{
  "n_layer": 21,
  "d_model": 256,
  "n_head": 8,
  "n_kv_head": 4,
  "head_dim": 32,
  "d_mlp": 1024,
  "vocab_size": 16384,
  "activation": "geglu",
  "norm": "rmsnorm",
  "norm_place": "pre",
  "norm_eps": 1e-05,
  "positions": "rope",
  "rope_base": 10000.0,
  "rope_fraction": 1.0,
  "qk_norm": false,
  "attn_scale": 0.177,
  "bias": "none",
  "tie_embeddings": true,
  "parallel_block": false,
  "init": "uniform",
  "init_std_qkv": 0.0363,
  "init_std_o": 0.0056,
  "init_std_up": 0.0363,
  "init_std_down": 0.0028,
  "optimizer": "adamw",
  "lr": 0.00153,
  "beta1": 0.9,
  "beta2": 0.99,
  "weight_decay": 0.0,
  "lr_head": 0.00872,
  "grad_clip": 0.5,
  "warmup_steps": 557,
  "schedule": "wsd",
  "decay_fraction": 0.592,
  "decay_shape": "pow",
  "final_lr_fraction": 0.05,
  "batch_tokens": [32768, 65536, 131072, 262144],
  "seq_len": 256,
  "doc_mask": true,
  "train_tokens": 476100000,
  "steps": 4751,
  "dataset": "wikipedia_en"
}
Each number is 128 + 24 x the weight over its row's rms, rounded and kept within 0 to 255. Layers, rows and columns count from 0. Numbers have three digits each. The size before them is the row's rms in percent of the matrix's.

# down: layer 11 MLP down (transposed), 1024x256, rms 0.127, rows 98-111, columns 0-63
# gate: layer 11 MLP gate, 1024x256, rms 0.132, rows 99-111, columns 0-63
# up: layer 11 MLP up, 1024x256, rms 0.135, rows 99-111, columns 0-63
down98 086:116000112080108168139147124059127107118129125157122124127102129155139151141141107142148144146162097131157093147111145115140114154093136127095132129142139143163108145171119163128095145127134102
gate99 101:118148129154108136125161100126152118137150110176109126128119116156112125168141140101092168125133115137111163099075123112148144134108119126104149132127139136119142119086121156157127090114098168
up99 100:162133108119191169149073149116125138126145130133113103115139123147126084111117100114151124129116154133144130202121145138124166140125132112107134154133099143174090133152070124118112119108119095
down99 098:097117155143129127179158101147151136163139086103134118126147118141130103120122103132176135135115137131071127104109127122142084147148092138151135095137109144152125097124130169107113124097081158
gate100 096:144154108135131151097153150143105158118138208097088140120130149138155144102106125132126101178181110176144127131094166115131149122145129093147125133136101113108120107139111154107169092123123150
up100 096:124135094121183109089125169139102127131154151125119116133159098151169113133128165156116078132132126090124130130087113148126175134125102149152151135108129116141076120102126125109147154147116167
down100 096:147021133102133136164111117068132163136126123151138111134129116097127116109152101129137161141099129127161143168114114140127148100088141158112080124107165126164111109115145132151115166098122126
gate101 094:166129134166108125118099142099127151143128170131152116146136120093161120115156146129117135099107143128130131180161170097083157102163154110131167152159111133123116152160127112128140121165144161
up101 093:109136126084115143124125127112075153134138105140140107127142109145162141076155156128091128144145123084151112097129110115149139157162127116110148137108121125118140110127114134159101143159162144
down101 095:135205124188138172111136112185132127154070138167113203137121127132133112115130119102105148110118133146102117124143108115071143098102135107116123135113118117093135179143119115138105122124055127
gate102 096:124155148185136138168107129072123114134165127082111170132174149102159147089098157128180135139126097151114107139130122126156134126147081122138113108108107155177127094118136153111088135098120132
up102 100:154109125129130110113138146112111132158112130161185106120157119102163162148126143148131106145117112161142172176108139152105132153106076118115126133112125137120138120067177089108144123124129089
down102 101:141137143146150160133104150129164153086141139152099120104140114073084113110125092124116085150146170154146144110106090135134137136167121085101150126109139126111090109108087111150139101124103086
gate103 097:111147130141159152138135123141123148087129133089115148193150123108157169137127099149121112146155145148125117165145158119127161143150101153135121177123099160127130135140153145110105131092162147
up103 098:153133146170107128140182134074083148111141103127164144123145110150150156111145178118135119140098151151166148138144118142163112114110119152147120131118151145105140094144127175168117112126158140
down103 097:146051100096149175145115083154126157121117114079130134159156099092123106114105106132100134144130131152106139116118173090162112154088145127118105165148131137136132120102172109086130101114111113
gate104 108:128171143148118134148130151104118100162136129148146160098109145134087145107136150087138160126160133157114107144128145155091141115109125099143176148145113179123113118084151109168150126161131143
up104 110:126131118125151150130149158141140135125100135105138134137126131140116098123110152102152159102111085140144130137097100190154118131124146132121110122167176121131151141134148086120112136122118133
down104 106:135167146125132107130125117175087153113128151104120145108145115104109110111149146122121122092100113136120106093123145130156151136107145147111144112137108166150116136127165107131117130132160079
gate105 096:096109148139150133110099111127119109138113078114133147165102116148144114098127151091124094128134155160143119146123156185131136100133086128157120074136095162105145129178086103111136158086112129
up105 096:114125143138131129135130152143168156144102131135137132100109095087120103166148135159134156148108133131120122146132097104092071108092128149164139149103167127144111163138146092164119096137117130
down105 095:131134172128122154148093133127136129183137118118111140169166122170099112150110118113099102111146136081148098167088139119109137149158117133154146160135127130142137107134139143073146133119116156
gate106 100:125142081124145130149109130144125107160119096066104164115119111124109162113105074140146148128143148152130107142149132109116130110159107128166122142117068167153098127134096142117106101127139143
up106 102:161112118135127167162102116157125129095078144170104157116129095100115101124149100096108143181143177106114131131097098132098106122139133143116086106131138097146138112082077116092102127146130169
down106 098:146102123063082132117074113101112120126151153132122149173143129147140100120088142166104144132151138116157153128100127164112145146129068136074112115120161106142124139113084122109123146154177146
gate107 099:127152148126133113139147141143151146134118145115148149140132154176134155204124152106111139093128175120142113168119127137169143100124122130116128135112151148113173132102146138148158139147138153
up107 094:102128135145072116156118157134134143074094091150109179117098123160113160146123174088123145128127091153126119120120152119103156157161142129127129138115117144135085121149136125172150107138135114
down107 095:104163149159147162088152136120102149105098124102125145117137198144123146111143142128153152093128142147112167107187137100142153102123110098146092082132135122134116087135131136115137135093149125
gate108 101:142170118143144143115126132117135101126147139115108100154099089102116170104192078126114111165115124143109108160111130124129137148109134164176138124143134147142114110132131098151136127155079112
up108 109:162134145175140153154106083194133155129111147124141156108148104115127078136125127142130147128124158139144129122127152159129118148093125097093110123188094066093150101113131147137105129129150113
down108 104:159148153156125131150133131105124162148136162146139135158135110159118192131078092107099116130114159104112156111115141156143105118094150098169094155140120141145101159112117117144126139115160102
gate109 099:143147119138117141136122131113105116145139138116110157174114092156135127138134131148112133129139120166155081126141114106129165084095127173172137137087100118116129147103123108169116117111176129
up109 102:124139130128120112160135138145106144175099140093141162155100118096172151163115093100131154113155096142143109174118120104135141111135072122141143136132154119145152140121144143151100100111158099
down109 098:118099110109143105106100153116103154133132140148153117112117146133117141092121109101132137145167126099133172159169132139091119128139141116112109148123110141131129113103112119124098118172122088
gate110 096:117168105140120129126127177104152152138136108143124104116148119138132134087144109140186167134126099110157132152104163133082129136136159137186129091127091127108101107118061112074158098129150147
up110 099:148115087114127118076135139150121152156124148122105118169118105110140143152157137158141122131156150104134157143138077144104112122143137168151139113138134098087184134114135097125116146143108154
down110 098:144100136101183144118144120145117107149147166103141129123140158118134105158136126120114125164167086147133151142163119135144096134080118132123129119111160175127130148110172148114123156108110135
gate111 105:118174167156107151108156115127150099113119111157099119147129105123116154114166090113119140160086101113115140142173137113148141126171103170160106164127105163140103082146153120108097105126105129
up111 105:124127174091110118168171151136116143140072123164120152167112121113119142091140101133156175084098137141127098120154126154116138149128118156099137148112094137114140113138162125148091074068134123
down111 107:143129145092123124121122126139144095154150124156099142099120166158106157120150134103134101132104106125088133139134093176092133136120156122131127118129078141142128106125145133092106104086134113